{"norm": "layernorm", "norm_place": "pre", "decay_fraction": 0.719, "seq_len": 512}
Each number is 128 + 32 x the weight over its row's rms, rounded and kept within 0 to 255. Layers, rows and columns count from 0. Numbers have three digits each. The size before them is the row's rms in percent of the matrix's.

# layer 4 MLP up, 1024x384, rms 0.0399, rows 1020-1023, columns 128-191
101:127156091119092167122073173126147145115154175164109141130194082154132112186162117165126046090115141067092085077109141142090142166136088122184107155150101119171096129112116095127206115158122106
100:148170102152094122182122136192035111146137126168118091140168088116130176133121129145105160128167146207151102158081108145139151131115106135126123173163109065143103172141155156104137078109118151
102:172103124133159152132087070067117090071131134083193131153065134149082164106061147137120162103155123155104132105088186173156149135103152140172186114150147141097160135096110136090106152164133127
104:163026090156154185170146143094153146111176105085084076154190090155138121104149096127101192111103195101141130133113159128111107100139090091060119122138125083112150140152142137111098159189124110
# layer 4 MLP down (transposed), 1024x384, rms 0.0386, rows 1020-1023, columns 128-191
104:098126139098195139086115189118091159138134055153067127100134100127158095205150127131092124131153117098146126117124173117110097153161185178112181125091101142109206160111130173151138079139123148
099:125110098154076041114096105170106192125176170065160094149121122092117198152081134189098124086140131115093172159149104085178170127118131106169124117153158150095137132107075157114128134076188126
104:098165106147159138149137067071160127184117118092127120125151158133118117133106137114114111093115109092111121143099149115099142071173136094205152122132061159144153163165074130161122094102183177
104:145115129136068115070142099146096126101131133072140200163117136061124138100147146121104162134114102153066135142135131113122090164098118093164144061213051119137163156089202147130174119156156146
# layer 4 MLP gate, 1024x384, rms 0.0405, rows 1021-1023, columns 128-191
099:150140116152123129123052137158109052141140114104148119143122107116100169123089170184103115120167113117095140123179123124093170097065101121090103209131112092088102172192136135136179134072097155
102:131151125102129121087123140172192093167128165174150190104143162125140173149095172161152109167154136143151135130150142151135101190155109103110140158128107113100121135161195098157218109095106083
102:137101142127147069160150139124117129130133144138122135091110138117133091159155085127102159110069150176136133165140122140099146119085120159085079140103075142133148191133119149135123069103165123